{
  "num_hidden_layers": 15,
  "hidden_size": 256,
  "num_attention_heads": 4,
  "num_key_value_heads": 4,
  "head_dim": 64,
  "intermediate_size": 1280,
  "vocab_size": 8192,
  "hidden_act": "gelu",
  "norm": "layernorm",
  "norm_place": "post",
  "norm_eps": 1e-05,
  "positions": "learned",
  "qk_norm": false,
  "attn_scale": 0.125,
  "bias": "all",
  "tie_word_embeddings": true,
  "parallel_block": false,
  "init": "orth",
  "init_std_qkv": 0.0319,
  "init_std_o": 0.00582,
  "init_std_up": 0.0319,
  "init_std_down": 0.00582,
  "optimizer": "muon_variant",
  "learning_rate": 0.00306,
  "lr_mult_o": 3.0,
  "beta1": 0.95,
  "lr_head": 0.0103,
  "max_grad_norm": 2.0,
  "warmup_steps": 200,
  "schedule": "wsd",
  "decay_fraction": 0.921,
  "decay_shape": "linear",
  "final_lr_fraction": 0.02,
  "batch_tokens": 65536,
  "max_seq_len": 128,
  "doc_mask": false,
  "train_tokens": 388800000,
  "max_steps": 5933,
  "dataset": "wikipedia_en"
}
Each number is 128 + 24 x the weight over its row's rms, rounded and kept within 0 to 255. Layers, rows and columns count from 0. Numbers have three digits each. The size before them is the row's rms in percent of the matrix's.

# o: layer 6 attention output (transposed), 256x256, rms 0.105, rows 81-127, columns 192-255
# v: layer 6 attention value, 256x256, rms 0.0434, rows 82-127, columns 192-255
# q: layer 6 attention query, 256x256, rms 0.0604, rows 128-181, columns 192-255
# k: layer 6 attention key, 256x256, rms 0.0598, rows 128-180, columns 192-255
o81 092:141186126119152140114122129127112110098146146068072119141127159142118118136137092144131103088124111146136087128117135146107140146149124093151080113164140162113117195138121117146122128161125126
v82 104:129138143130117124105087119135111106150097119132082111116100107140119147113152126143137114068117083154139135109152120126105153105140137136121165106087138145174109105144099147151113138144162139
o82 092:142107102147115111177132104077155128133125153142135123116155125141135096129141131152131108141129155163137120110135092137125121141116166132170133139103134151131102131111127132116160141094091110
v83 097:163158123135105101107124143140146157146149106140114128176135119127076136072122149128135098159138138120099151116136122149149122156149153142146109150102123131110088165142135176166118119137096126
o83 094:150126136134113153090152135107132095076141119126142127154147088184138143164110139114122141143220149091126094106150122121108198130145134138138079145097106085128155171088117141165134079188186115
v84 096:126145109142132166097169125106109128187114141140117090157134139169119130108128124114150137128134137095131114131159136106140095162101145170106118120121137168121150126154134103104146106119092083
o84 089:118120128155101156179107172122140151074139094138088091135132121117117131094153128153116131167166121140094105174132080133113146123131133148099189134144138152126173171068126114116146126133124128
v85 096:118092120166094097154163084098109137155088126088125093155114104153114143135084129107135144124135154086138172121144107120082177101118144145159125124135116081137123111121157129156186127188178172
o85 093:140124121112117135099140152157125136127133100138119089104121175109119129094103135120154100107122156109097129154102113106134122144119176155118134151129131111129097110181127167099144151133104139
v86 103:140149078125124126120161095087168144149177102111072111125152121131120163141133119166175137142116135137124143060185149126112136126161131134086155111104107113122139127110148139124137138127112139
o86 095:138104127126084126125133192075134102074136130173091140147110118136116149130162153130134154095180112165110104140107085100125124145172114142127124107114119104139121101091126133104141125091157138
v87 098:147149127119150103100153121123117107128099104146138114121130157117122117150166115155108152119092123117139164118145122122129126133120171140124119113110123134143102139146143128111114098134143100
o87 091:143111126106168127151141143137146171128153145102111114107168120081142109140117104111134105118142137130090161147120134149147126110139109123134132129096107145148099156139125110129131079098138110
v88 100:140092131074075120174134119117112108140159154131142122127148081081123108101140129162162126141166107114135132132141101104117141125108137096137101097174120135103142165103090194160123105152133166
o88 094:128145142135145111155114161118151110141116152067111107147166142154126168151097126129146104108098122162098096102130128103147133151115137144151150133149135122141086143173152117150171141168105123
v89 096:107146123085067139141157113123138115088138092158173097162130105130102123112098124139164093076093112129115117123176112118096130128100177138121137151146135141138158101121126124122156134152174124
o89 088:149139079108171168161133095176134131161149112108123111114163135156115137120132162115132108143133145121096156147139121146143104106130143154080139122137126130135175172136119127137137108130158103
v90 098:123150152142124095111157163117124110140120191132171092162095118143114130088140146138152151134140141118099113127121138122134140154101134105138152105134128126142132225142133129137113141108103136
o90 086:121118100172162158136149156095169140108095120155096133097126105139161142158125146117123138161165139108068086129155139144121100131155120132138148144151118111170151084101125129100148134110140091
v91 092:162151128160119104148119136092121130100125137132089125124076144091146135095149114156090087078143102139091106140139125162098124132165114092167153125126129151127197151148131157102069121124117095
o91 087:120122126169110153099096101115141104118172121128139144111136169156092127155134118150103096178149120149129155088098121134110159074134085167108105149091145146127109130101144152099123117117147149
v92 093:138091119130133150117131126123150153144144077156066116124100116144106092116191129158108108110101076131148108135122143101092099152129111151129152074134121116124090189110131136151117151105130088
o92 090:115141171110123097126178156119133115126154163152159099139150140110135123134092130111139144153131143118122125117139150116117113119152104101158133132120102162140159114091119148102128145080180149
v93 097:129162147109141147132147141125129133149182122087164081133129095077147127081093125130100109136135125137136134119111103192142148115165124132141141091109122077134108121132119111122144120171101131
o93 083:138115162125118073080115106146121137106126127136064099130112115159173145109197118115111117105177127089138114107119129103134135128131108139104159158100131080099123138148134162128119138106110126
v94 098:138143082102152120144154147132138119114118105174110091131112165145120121143129123114154122070145112090118139122155126162142112148135078110134095114162133144140137078137120138103128169094118163
o94 087:106138133105149141138157127122112136164160132150143105109152088168111105100158132096132162122106126072134137117093152157156103131102117116083143111129112135132168138113117150085098150088130128
v95 095:162119138138132119139142125076124139108153168158095136148104118132111119131107123136116163118127123132133149123091128120071132109144162108121170159113111142109108154092094148164126154157129153
o95 091:127122125146117088090183110152132101098114118122150154137125126100135122157114142128118129124136161099121088155133081106151129121162089079149132113156136166124129134158115107074111158121122177
v96 096:107126121126112146127124104142141140163109112117155137119079181115138095100132145095135172140130098124088126171082164153111100121139107117137094078089105170136123081144157136163106118084136154
o96 090:137138144177121103176138113150111119130132143084098121137128139122136116120104120092123122131134148120113167095097128148159090099071153096089077133139126138199107141169125151085120134135129120
v97 089:114143121102138125115144098142125100120109118132155128112122137093135128149124174123136168143151129144107126124100109161132129150147146135126134161113114120147134138129158107148136055141089108
o97 085:123137141146118064093138086089123128121151098119149131097143078181121126125149131136127165160126130085157131153150138146112098127114065156133151137131109148114128147133175135178177130153112124
v98 096:143124118172117098093116141152111127177089089146133111125093115115130139119174127155110168171131088134139085137167098129092127131098144161132113154126132148111105141146123135117147090103161110
o98 088:141148111129125116082114130162135129123135088175134119144147129127117130122112152131088118132135111112134147103152130136175106112118104107187162103115138135151149092124101133141137083125141102
v99 099:124137142139151121132149140170128113123102134096158106140115142158199124118130161119109093144114172093173116138109155145135125150126110119095187095103134126108136143132136156143128155087137120
o99 084:123095125134140085108166084101108101141142088149139123096141108182144114133155160138123122113134086138163091094126127121123125135131119171164121149122082111137151063108110115113132119170132127
v100 096:104152129125133127118073130126094066112153111163119138138137090111117147099064130123151123165113135119162098141128122123159087191134105135111149095117142124135145134123135151164132104130164130
o100 091:146134127074137137111107129116119090142115092148163153151120139123141132142166120146133145154081190153142117110141138136115132128140100096067140076148127137135150123139130123111162141136128128
v101 102:114122122114098115124158120075105137143102132079167151139135129123087120073130115154131125119171114111120107160095148104138113127118094098134122146115128127120133126181121134110097097114095112
o101 096:101117130129118133132127110142087130139135117187093127119116124135150165138097156116147120127099131138125158132136094133137128110060126099094110161160155128175142140114108109180157186173096125
v102 097:097112148101148147124151149119129142110113148160143122169111169113128121087135158135146102154137136109137126088129119102107109132111138148143086130153123094112121099093137138144050142135106150
o102 090:118121105095133111186147152122133114129112113126124130131132106102142157128138124134157123132118152179147128127135127105146182119079147146143100136094114104147120164141130157092122102155129109
v103 101:148132148137144163126087123107160136148124141145120105133105161186148143180139145141146135098117142108174126126125123132135079166117142107121146115100137147157104144152127112118161112100107095
o103 089:160153134094144121114124113190120115163077174143137102115152128128116150140122142158159124124123167140134109161110113102137157140127093134101119084100130155106138094121097123122209087161075128
v104 094:129176155095114134157134148145117136141092143140108170129168097178119125130130150137141105109128167074133151119154131116088152159103131127134158108091121146121093091117109147087184124116101139
o104 091:146114115132162105163167119106122104127154123137085149120129096164154128076122157148143127183109119134103110134124096134136173137148163151123123132114164158174136110129109186146102066072120119
v105 098:094097121170108100098081119150111175143150132149127112112129159097113097135151109110111099138128121102130121130128135157128100096087124088166087117119148109129130105111140141176167106119119102
o105 096:130142146161096150139135131146104099134117141155119115103136121195118132091109125135128120139134131085144170099128132091130159123110114165149183140197148112137123164113146111104094120110152126
v106 096:145114149152142120143124077132137118165135074134163135113165116143127131130100084138118117098194098124114142124144111153120132097137082159151123141166120152144126111093117119106130115179131118
o106 086:104103143110129123115125126127102097133134081179120146138142133100088147136160114131164142115167185110120136087102111145149175123113147105171123117120148117128115120103131105152104128091134135
v107 090:115103121107144130107171133157153150058118110117131085131116141175108126100164113160120153108123132167129115143170105140154142129132081099105101104129129136139110082096145117129127179114136132
o107 089:140135128152135110130135116124115143153130151132102091082099075115144104135126077135103174183167110099140149107148104154157112137131121126101119136144132152137142133097156125167152081078099160
v108 099:110138152169129112120130110139141137164126070118171127137177117087131089079098131125122147127151112110187158129122113162130102085113104162154153180175134096155176129140135075127160150147090148
o108 094:107101105129138144148120135152169136137116149116141131124136131111098135128139113116083144119121100120100115116101121148095120148104134144133200130158132116136155103088151124149172103113103090
v109 095:093107133148151093119126085126139131175093162105116102135135145119143150103121141128147107139134127102113142121136120146139160160105176123145142150095199109101129139112147096127106157117111136
o109 090:139118152179100144141160101115109133127113095147103097109152124141147154090089135113140157144096109151083106144118144131122157119109060122124156140162125106173154130179102109153151142155116146
v110 095:113147118137130114138124126141106109108124082140125133058164164176120135149133121136145095124123154136106114157094114133135130135144080170137168088151094164147118146111123143129118132120146120
o110 087:097129143186101142190124145095095109161112127187148115133119117114145118196088128120110121130095109087117128119144119109164163142148129160136132132115153145141122133072112105134089158170170115
v111 103:140142155130130161074132130098111130109095170112122160117160168149161129100100120107125141140169167140176130104086121129103107140130156144106149115092158142182144127132136113142147105087112182
o111 090:158140128104136156154135149113103138168142137084101122119100072132160148122132141125143145130153107150170129142140096145097116175097123091155154131115135126136052062144148122121128138186112154
v112 101:141108114133151105117152122168136148102076132158175153117096136150117112090084097130135119100160152094102168126111171141137121122118137125120111160159153175125133094085116137118146106131152143
o112 086:153109115104138171155122102172160170147130082116161123146100115095139143113169108125120131105092136126143171157117126147149140114105159081115129139134115138079120110165165142131185098107168140
v113 100:142148159181155140088119137132126135089128142143140178107107068142122164122116133116156138139114150119126091170145099148151147152129158137123126129143163095164129191139106132129130131125129148
o113 086:183131096131094150073121083136126091176081155133101127124151132188153122102155120136130108178121139098075130102131096134096092108096158121162124146113139159126112150110140126197127133157048156
v114 102:149137135109137127161120103176121087117165139123121143106083177129112129118099137136143129119141104117136060160138178137074120109118137093157141132130082111123178119101122149117150156152123129
o114 090:120133099220148130119147111113135151118161109152110152142135052119106159164122118188132142175107129143113143133159147117087125136160117185140123128123166150108165147162113121126094127078074124
v115 098:155140140125119131106165144145128148122088104099093157130110106093149146091065121084161108138121100144125132128171157128108118154144140085093140134129136126139120073088130134083097092142152100
o115 088:151131125153102183163147120131119115131123089131127110134161132086148142125118144116150156121128130093124138139135108102131110103140115098140114115140104147057155078166124144159133099117192151
v116 097:088125130140165106141140179114179152168113129155125096136132173111126088121118113131144122138115088100143161088139141142160129105179133113110087116158109130087192161147161109098110079133154127
o116 096:086145146140114113077171086108141147101133091111136131132129133108119166145188123130122142133166129129129125143118133128128107127100150120159139120154082125122157158087133145147102144152148111
v117 094:135120135166159136077134141147156106130134200149104198111125109109148092121083092149151116115120141183121119146152126174126145092101147104170129105131137151162137130110150088149142090107146171
o117 087:194136118135169109125134104098098072124084149154141132127117114116116148116160127144140131106147109112151125104103150125082146139123146111113157099149159163129130084137179119122129149149139123
v118 100:109147103173152123149159130159136131124113140154120144143133076125097134123128139130120108173142094158119149130141160108102122104122115113173137090159153129137136113113134106103111142101105063
o118 094:125122118153128101095093160130123146116164147177133123120159168170106139122146148148116149124097092134178144139122135133145171128132122122107153140144122143104142093134131123178133122108092113
v119 094:186109156132121103122132132111179107128121159145185148150138105130108122141121136136121131099121096143114167128126151168115138142168147127133112128135123110127137137122110133085144132127085127
o119 090:104115134144112127145137127105145128153057121099143136113130109152127150120191105133134167119122161143087069159137147105140138115146121062137162125132154109109155151114171131148149121097143149
v120 097:104130157106050147133185129109147147133111092155134109115113141107130181095118145162086146126108092112086089102109150160140098113102120115100135109125112122095110061092184100112123115097118142
o120 085:127167185140159120119148123097139130120141161150146116146135078067087115156158118147126187152165126123172155133079135155102115145105127156106121131128127110129138109125154164112168151116165132
v121 094:167097131107165137117150099155132152166129126112138171154122106088138074118139121147139152166133117123160139085145147164141110143163097107123110144143116076110127114115143118157153103135120100
o121 092:129127160104088114119152072158135093087134136129116125137122126165132115076122154135111113141078163164140155115119118136113119161108082142128153113103148103139126187110178147080129115109153127
v122 101:152129110101157140177125138143158090121100089104121116120126156130123087099141125137122114143124130147111091129182149076126125155143153161078096139141133104175096107115125140165160095143153138
o122 093:120124087122167136156147145142099186145157082147138112155121128149145122110126166117129150132101126125078162102126125123147091137118146078099076148110119158087132073068155149102190127143152135
v123 102:182140117114159120098082133134134095125142140116126134105143123110136120138167148148144131093152121155110120133151142125183103122153176091147110142095101091135103144170113137118141134115114110
o123 092:136122141084087104137072106139142146129133103088124156124138114134121118124128135145110130127176123135134097093082144107094114137138107126111122145086140131115155165117109122187090136115162137
v124 100:131096100078134102130191083116098119164102102122149137129131125099169114103132164109096091100135115147155156125178136149119112126131127134123122136138156119123111173133152148112111132121165167
o124 091:175112132103142150157157128137136136156144075122189158121118147109131103152099128105141152104174095141087104127097122138117147128113140141162134151128128147117124114180151125148129154166182093
v125 097:131138158189121154059167146152077142102153143147140074135118137127094152152147124145138152090149163158145153078120144084151134127127102136101147123094152119196119109106115115157139143093175125
o125 090:141137149077100110130084117120138167139126117137160090109154127179119149103124145110111142149111097116188121142127118123132118103130128129123110106117140094122129146142141136120180126158141136
v126 100:162135157141163109114165115145136095102112099082140092113122105110160147128118118149164160095117099133122050154148110145126137121114139133035136146111126146145175129131082100140148131122108102
o126 091:155108076153147130136134143110137107112129109066101139104138118101094140144091109107113156160135131101114121123132107122102086136094147127136090092093110137143102085089143146137130170114124139
v127 092:157131132135089122124149115114158075144116167151121123114124116131097105122151155172108142153106118150087114118122119100094118102114094132133192119089095143148136151139087132142187099123136124
o127 087:115123148123136101098127142137116112178140137135130149125146137108128112122139141097117077134191133108163177119126137149101101114108119137137179126123147113136130123114103147111126120117088123
q128 099:133133131155139101135110191145188149104089169139100137143117134117136132103138104113138124118137147129091103155132142110106144133156138109120106152094157141123135095113127118148138138111146132
k128 099:125106093137153131136150096158107145107149103153162131133132149123114152128100122138127130167112104107125150139108155126106136165118110126122088129096100123124115155163102192143050105098133144
q129 096:108138160109103108150110133084138110151120119164147127125127148153137172158072138169162147111107135149135137163125124167139108128099132131182118191117090101128083156118130169117155121114119148
k129 096:163151117146156118135105142152150115111140104136087158113123105135130075150139152071075099155104110169134174099165114114139121137100105128107131116107152147096136155171140087123120158168131111
q130 095:115117101128115115100147137104133167122148079131149131147165118110118094054132148098142087095180082171082105106138145113146119089118111157134115163131111119093092107084133143119156122076132143
k130 099:144108142118135127138103135085147137116116140181130129160150180107094105177137135125126150112144152121161125144134165135074086145095139115166101115126109115160118163160155114097088143100132110
q131 100:110127114103154160133127138106146141148155088108123169139121087125161162158133133130138163120102130126109138119132160075137184090125148154083142104167132125126150121157105140124109151099143134
k131 098:141129151121126122150176095125129092128153115163146129102110130121144067134136176091181146158140077141188104119139099149133102109151109127139093134143150124132127125124120120151160082078142156
q132 111:123115123109116148128127085118165176099131126122113138156122117122157136145107150127140108117109074148068113102066152157147151128158130119102124105172174131112128102120105153123179090137166117
k132 102:121119142108107119186110149141116157140112095107116130139119108149128107162167138090141117138135102182131123119126151121140103125176100101116131174122135108153151133146141103139155110115106141
q133 102:127115123123138119107096100144152101121133100124179099129166114125125144108126087099135113138110138119157116137059153104118116112162130127129099161112120178141148128157108119106142170156139145
k133 102:159125112118139118147127110130103157132106136083149122122136132105097113164137154124133104138101133145097172108114116160143148164117168121119120089150136109151173133100134140145109130116109105
q134 095:199147082148130148113136112158132109122127141157146132133129104147067133135117141093087170145144182110179130108117120140125144129132108129116102106111149132141128144090127129167120093150169129
k134 099:119095162098156154132093146120137164153160126079127099122063102164109107118116098164117145154072112116104149056068122125111151140157165132112103120160084118122176110120154088135094112108108114
q135 092:173130097118141129087136122112122114095160145137103101146141154081125123106158090125153110166161152157151132149123125119105144141147137122113120126108122099099123170149131075116139169102129097
k135 096:121133123136139155135098148095118142124127117164164144086147151123120113154145131161100131146114155071146129104131082137182137152156096116143121137133134154132167164121137139060106088153163168
q136 105:138131127171109092149139116102106103128140122136133118148134102072163139133139128139142107122140102133162091175106105106133155124110110110087134119129115122137131126091143132122162155161154111
k136 106:126113171101127112105143162114132164113132153174122159104167109104124123101174147099133124107102150112076118160117142166088121156093130125113054136103148111147124147143101157120090125127125119
q137 094:150187116094133129137096128140095124121149123106122116132139103144115171132102144150166144133142115121146140109113144137141103145122117095123131175131142103091163106128127144072132100116124077
k137 093:127080110127178123182095169149107121142135153131135167149171122093104164118156115123100164129141149104130123171129118121102142118145137146148095118163148116102129169140174089180135112099121140
q138 099:167168170128171095148136141134095162139157126128126138107155104126149133107145100144132139136118137143132166155144127125136137101100126155151185125131139132075135095133118109102107099155134134
k138 096:107123106100136136100112082164117092144158151140120153146072136132102102123142109147114129124103168127158051101094140092121121138157117135087096141115131081111106144127119123120175119107137129
q139 101:119136131129170143131108071129108122104110115107154148157129132115117110090181092125113110126083099151116112118097162135094129116178116133126141117146129143146126130144116122127113148155146115
k139 101:139123091120127118134113110125135135136094123156133108141125102097128139140122101101136142144111091164119124167126131128150166095123149125129125144122095131125158142118127149046150146117118077
q140 100:100100139115143154148120121110131099120120105151109160190096173133108146178098150123146162131099100145109127101173158115121117140157158159143142147138153143111120124111129122127135149152100161
k140 102:216130143138110133164115087119165149123092108107131109082121128112114121140146104142122084146110099113126128129131130124148141141085107137105176147169095159115132128164144167151166088124129149
q141 098:102140153101146163101132094154135090145110184138052136144108133154107122107135136101101107099116155127143093090071150119141102127102129145100128124137144131128096192179143131160121119126135123
k141 100:138130131108082125137154135135140152098152108117160155156127111106104156112134152136153164150152107133128160153152126140121130082100057126116144098124128110111191106097140142113080106156157139
q142 105:184101135106133123142100128110099104135158147116138147109157120145106177102107100152100131141145201074120085127114065161114113133131128126143149084107132107099101137111150143157120139148133155
k142 098:117168094140134140120127112121135160136092128141132104128093113164133139104122123074121115149154124100152171146141148106132169129129140152108119114119134134160129083125102081173117125115119135
q143 096:127120162126148152156121166096124125161149135113108160088105087125159134087130141107130123129123179142097164160140138118153091132158150110109122149140154079140114070193130113140131175131115102
k143 101:138156139161131092081121091133118117124155162111127093168110139136138124151124125142141130128138113111144116096092144110144155128089101097134099153192131118152126121124147123182117117104124157
q144 110:111093151122138087158095103105122146152121110079157127138122137137157108166136118097123118108113130169134097119137131153143078128138142107096098108158115163136161132127112142102153104115122151
k144 104:121141132134106132118148102145107093162154156112140100126157154111083091102133134157101138129130143176081158095151147118125087112104157110113133214096149081104127149146125153194135149094151157
q145 095:168127152098117074172135167121117103141134094145135185127129109124144166129135116156135145139116117139073097104126123114104131152103111131123158148069101164130142128122142164101122106128130105
k145 095:120183126108137130112139074114158137136124098115104110142142099116110096118104102117109121119137113140136160172170112136121137069115156146117123131124104094168149122122135122156096146124161104
q146 097:137164110111127179110130134140128128141155188138107130147139155121135112132074091166131114157106137171066129105111108110080125162163103119162141153120101118150117154150140154132117106123165121
k146 094:147121114160101092100086147114113134125139113100139130172136137098127135087122101171115108145141159129136157109161152131123157118128144109142104112161154139145129114130108104062103114095122149
q147 102:130136115128135140159119138116078122172158095140116143111168103132137139119110147085091080157077092141167143127155131115154078113150132107164147144177129125135157108155126119164104133058152103
k147 103:115102135169085132106142086090111114098108130070141099169134165131117096099120168163144129098120102132127131142136145150163146100113139137156153163123150126141103089158143125127146135110125147
q148 092:119181112147100107155137110116169159103113118147091131109130078158139113118143160119132136094095130162160141080139103092127148119130112135119132145131113143137121110131142088168120102146148132
k148 096:081134150156102165091134117140134138124145129145150103080114137114097146127138133151106120136117107135111096177161156160141113122112164116106114077144186101120134138116115153081138105099122155
q149 098:093122157156088138107144156120127179124131114104137181156082091116158139090140147157133127112122121108126117116149156083127070115148150119120126080144077140124155131125121112148115130148136129
k149 098:135128147111110129133130111129120160106141125140092119167167118119150156157102132119126116124141132105111092119120080154143157160142154176139120145121139120136144095123100126096164156092139135
q150 096:115152141143123127105073129172132115134089133116155092149135136105180110131086137118109146119148145122141104128126083138129181142134154155110130086110126130170111149123138104110116150135115098
k150 103:122155133138102122077147068149118160107119093092153130106163103114144164157167114139122151166158182096127114162121125150109121105152069134141110134135128180128127117130137131075120159103171136
q151 100:142114103096143182121125110157119187120128156095164126107165163075106132121131145148131119162125130142123166105124148122080099165106133135190149118121142092097085132155149087157151121132081154
k151 096:112126146137135131160139123116149113100123115159152136137112120155137108119117147135139129100124163093147102095134125177167152157122103081156142113128106144132111146116105118108098131151135086
q152 097:125138106114120139130100132110133095102163178140144110088158122113080171126130134156124159125087148101122131141146098148103152159105113135139094117147148143159127078114131119134135123132176139
k152 097:120095135099132124141140105164177119162072154173110128139109136126131119092163107144110133167126174152147140120104171126118121110122110149060117121105118164102116174125128118134142096150115104
q153 098:134139132105115127131111145129145143106110164130119148099104148149087127154145113141117116148184138113132141109127081160152125083116116096119131180131122101097135158145138117116114145133119149
k153 098:132136114129082112109098123115163111159137119174081139150142135117169119135111150125101151118089105152139158144147138124149133183123151117150104129123129119123158114149086154145150095109141104
q154 093:101119125146144102130160145134123154105069152122144141137115149109168117117130147158140129123137103162155131132131165106139114140139174141115129137121116119094139172163128108145147143136149156
k154 096:123118160125168137119118168106100116134159140153115134125156157133096133073125155130106145113094111123109101091093123156117102123145128126152141136117178131121109109092135154159110125164135144
q155 094:140113122115132127163160121098127140141118131117116095114136101150159140128127130108150180159113118147090105140137151156150110141134131097149168137087124172139124142087143116147074152084164116
k155 099:140136092126113105116118124102103076140158130105095115084106107151132177102127118130084063141133122104084114127124129102102176147113104107104119104150130115128133105132136140118161115102111160
q156 100:099119147137145117113109181161117129128174081129184111128103098141085125097136114190118158170145126115083115146116132120080115139092132121106138136135140145177104118090160161166063132138156151
k156 099:129140107131165191143118087094120131125120165129113140146100138167107120202161145085134144076078133112135143129127145152134144135146133093123136106146093121120140129134096120118127144175128087
q157 102:100125109174123097130129112128150133145157174105083125173119140170200108172069137135099152113135129116108139176152143111105160141113117123136116111172127123111132131131122136155116153127120129
k157 104:160138163170152106131139131179108144133112080122164100140142160102139125116109136129162136101117086181126167134112112137096088115135090121168139131132131096096153124132086122082155131121108130
q158 097:144153137132090121158173088103145142138102135118124111118152163127157132135097120144137097140167126173156109129088142104153113120117075158151097107161152114126094102131115122101135114091140178
k158 093:156088105140142082089081142148109162130148126131112114131108138149178158105153127091164116108075118145126148131127121151119135137139142132125065190106100152105127145156103188136147125111095152
q159 104:125121096113133064138082140133122151128116150120105116172156132108161105126135134105130115125136098157131127107124136115146159096143091175103140095134121106111092124129115142124128105104082127
k159 098:115124157157134151096142132083143077087143119129155112105136167092127179106156100121083118151168151129119118153117157100122094143125158137167120175111149163142199130122113075140102119136143115
q160 099:155123095149106137135130130134123172096159159172113144086114121102123135151148138113119194145148139139165146153101086145118132097133132091108137147058097154123120118139158148134125105134132136
k160 105:086134139140130203129114133136134086141088094093172120169133111136149146120124091137142139086102111130114115105088153080148142126144124134131114108127112134121119155130111096141104145124147146
q161 098:136109125165120121118112169118151130152161116142125117195167148131106136159155143220121127150142116106153168163106104087141090159136152145132106097094105143151095121126125137122092092108144118
k161 099:112098131125119159146131111137143135148105097127149167075098112121133126116107114086136152093156128090118146112136109178125175155092117150132119149133107157139144132116118146156143174121137156
q162 097:122134099122099129111127135166097127059102141111132110144099100149157113132126142129144109137152126149127117126103136091113093127138114064143095148107120128135184099122141187121135088149160111
k162 093:146105145103153070173127122111181128120135126101113131147156164134110140139123109136122113157165157167130148109141153195112195139140113156128123113131202134092129164106102119088126134118101155
q163 099:135180087121150132124092130123106127119159149138181091155126124166154098144157183130160134139131098093142117123149113103128100147116087151143156105128116124122096153101106139118147161118116149
k163 096:064101134122134155125092178124119148138086111127110153100141167130149093131135150137122124133121116106097120144094182129129121108119127133104073133160091139090154104116136128160114112138169130
q164 099:128151173111136150085139118093113115101097145123113081104127166121122169146134156114102164140137113137169150167176162146108150112104141112147153085153134138127093147152144151094165154121113124
k164 102:091113105122091086130132119198191089110162104124107156143167137117136134107168105129153113085120128143084141125134088095112138096162150134114140139124085140108163111132132125145099132136092121
q165 100:155124134131098100087129136109124076114120176161120112149124126158123152134144138121120117149139149129110145146128126131156113140153112083173140107134109166101120124149127144144106122143177098
k165 096:140073124121141118155142126114134140150167167117133165163085113124115112091145137129144121098141111131117132123156129147130119098121150121106113144108113131131156110155112131083143128121071131
q166 098:109151116067107118103143115116112155179128169128167144139127114145112097146113107129146162145138110099075099162105107121110146132132170122094152126097128108090190166097079130103152137128131112
k166 099:125112144107133140110160135099109149138155115118113103140139157170129158150124125139134118149099084130152130147122128167158124123153100103158160167146133152120100138122167143128128161147086124
q167 092:166115096156126084109104108131119153129150123082153135130112137151119144121173118152126132137130106181150123083115140138135142116108085139146095132127097192120144104153123140116147117121093151
k167 095:138109160129130115154107133164130117145119206121145123175160133084131153117106096176141130151120116138085124126111109081146104125108171110104137130093137107153108147125139140132119106128149108
q168 098:145147131166076128123126150122083140086160110108114159096164162155166120151136159141165171154163121096105144164163113173130149090122112177124157159135132123120092140113149108170119150129101123
k168 098:135120117137157119124157150132144116139110126111121108158134101116105114191148148139079108133126129136139129138103136078134115144110143126148072117136154165139139100106133117152152106124121162
q169 100:113146112088156170122077108160162129094129169105121135115116123138128102160162129142125133156164088125123119137131096091106100161176101129148160132134149115159172111104131114109164115096164129
k169 101:108120094117132140116082153141097192114117090128117102099126125099093090149100088154168138159137184123071116157115161190151123133118160146107149122099130147098118146096193126139122119137151152
q170 098:149139106142179177146175087181107184130104155144143127147131118140117098109121156121151127117162102126141139117150090146085104119139122096135111152147132163189127140136093171135154129194174127
k170 094:136116154121118156127119148097114115142126129123168150159126098106093088136108131119111140098117153120111141116111127132161122154116119111135112152095155113090167167125127130103128146108128145
q171 097:132129140115167152134115109105163144134149131158150149144126131155130128189137104122169121108112156121108126098115116132098104159149137118142088116136111083127125116094164151131118130145147141
k171 099:104139126108138148113149114102130142062122102133118133173075134182125094116143125124091137116143102156125138116140162104152151120117121105078198105123129132127090110149107125093118133128148139
q172 095:147133170114101097121111160120113105145134114135131117128150136135124085129135145172112105123135111094088136118168130093121131109139180146156141127152131116141126152150159115136163122088101153
k172 100:134114112182148126123172104122140132088165123121148156104147131165099142144078134161132174124140133107124107081186146159125099117119140145141138159092099131076099117076143123147114140125145136
q173 102:150104107145134164137143161109120129146127140108088113155136136154130112111112127129151121104128148140097161128162134087119154140109146095070149103134078143141118101131172137111107137146122140
k173 095:105163121138145124121113087138111166159110124118192151082122132122136167115096118108091110135136124155100074170099102142148094109129128122139130144115105080167105140093150076128141114120140128
q174 097:132129122142127119116143114115142187148118165130092134129108129153157072159105168146125115112157156123105106092089134130120141124145149110116124131166155109121142165131102078113135152099098106
k174 097:105141088148125127111102175156096129115104176104143151109120162080106081088085144132157118109151147128116117134169152106110144156143131098147165149137095141140111124122118096139166132139118116
q175 098:149111159165130130093091133130129144115131107104162150118142109133105159154137112121140086121126148173099118158095082105150131158126116098096124122130130113136138130136137133134116140135120165
k175 101:102148109125113120125144149104108113148084137134142099132109113113123117141156163118146116153095135091121106069149136128145105132113128094070109128139102172110117148102139132146109137090115159
q176 099:142142118156115178137144116144119089155097134090113093150160139122150133143155145122112151094145150145133161142132118103101142143103121126106151154128088119138156156138145126147151118164123100
k176 096:122122160129140105114169136159122111175125119124150125123096145147120118097111066120124131161140167142124130111142130110141128148126126149158147099096188145130122120105113110154125103118130126
q177 101:146111084130099103133071079129154138092153103088094155114148160126205143119094088085089166185124128117107149095167137112164132126102099126136125160099150104134107176127120129149157120160121121
k177 105:148148146146130119117167159138149076153110119128143115126157124147104118093133135148170096109157110148151128220120097117096148120127116108130086111090097156116126147147126077082127097123108172
q178 104:138179116089151128142152126141132138144120143195111090123152101128125120116105133151127137084138136090103140110185119131124166101124163160087159130096085125086123087158152137069103096111161088
k178 103:133107119115104150138136130108131135149136132147135117116077113103141128168169102110132134132160104075139114121095112137137100111130124128104126113105158082131118147151106109110091115135136143
q179 095:138100164117147112133086115071117160124116124135139113098089171108161096090126142184128102113112120159090151109127129138100130146165156161098118165111135119111098139123138145113133123125144147
k179 095:135100129155158189081134162165113130096121105086105134156130167128105109111104133083120144113165135145225130162173101139138120133097097142082092106111118181127109124142119116111147138150123134
q180 103:104138155132156099111165135105149129165130110093138145088153128101128159135095141104093145153117132106125140152117074122146171126151148143123160118143129113149169088142137133090095139151134095
k180 099:088163117134112175119133086100102158108170120144135122125093126138156129101140137113149129120138143104124119167119148093172141118150187144138118134148111131132139171130097130134166099124144138
q181 098:135136125105104121099172092167145146109128133114071111123142174116099141135127155139055111152092106101106130156165142140144074117129106123126112150162161088146089172139129147129178095097109140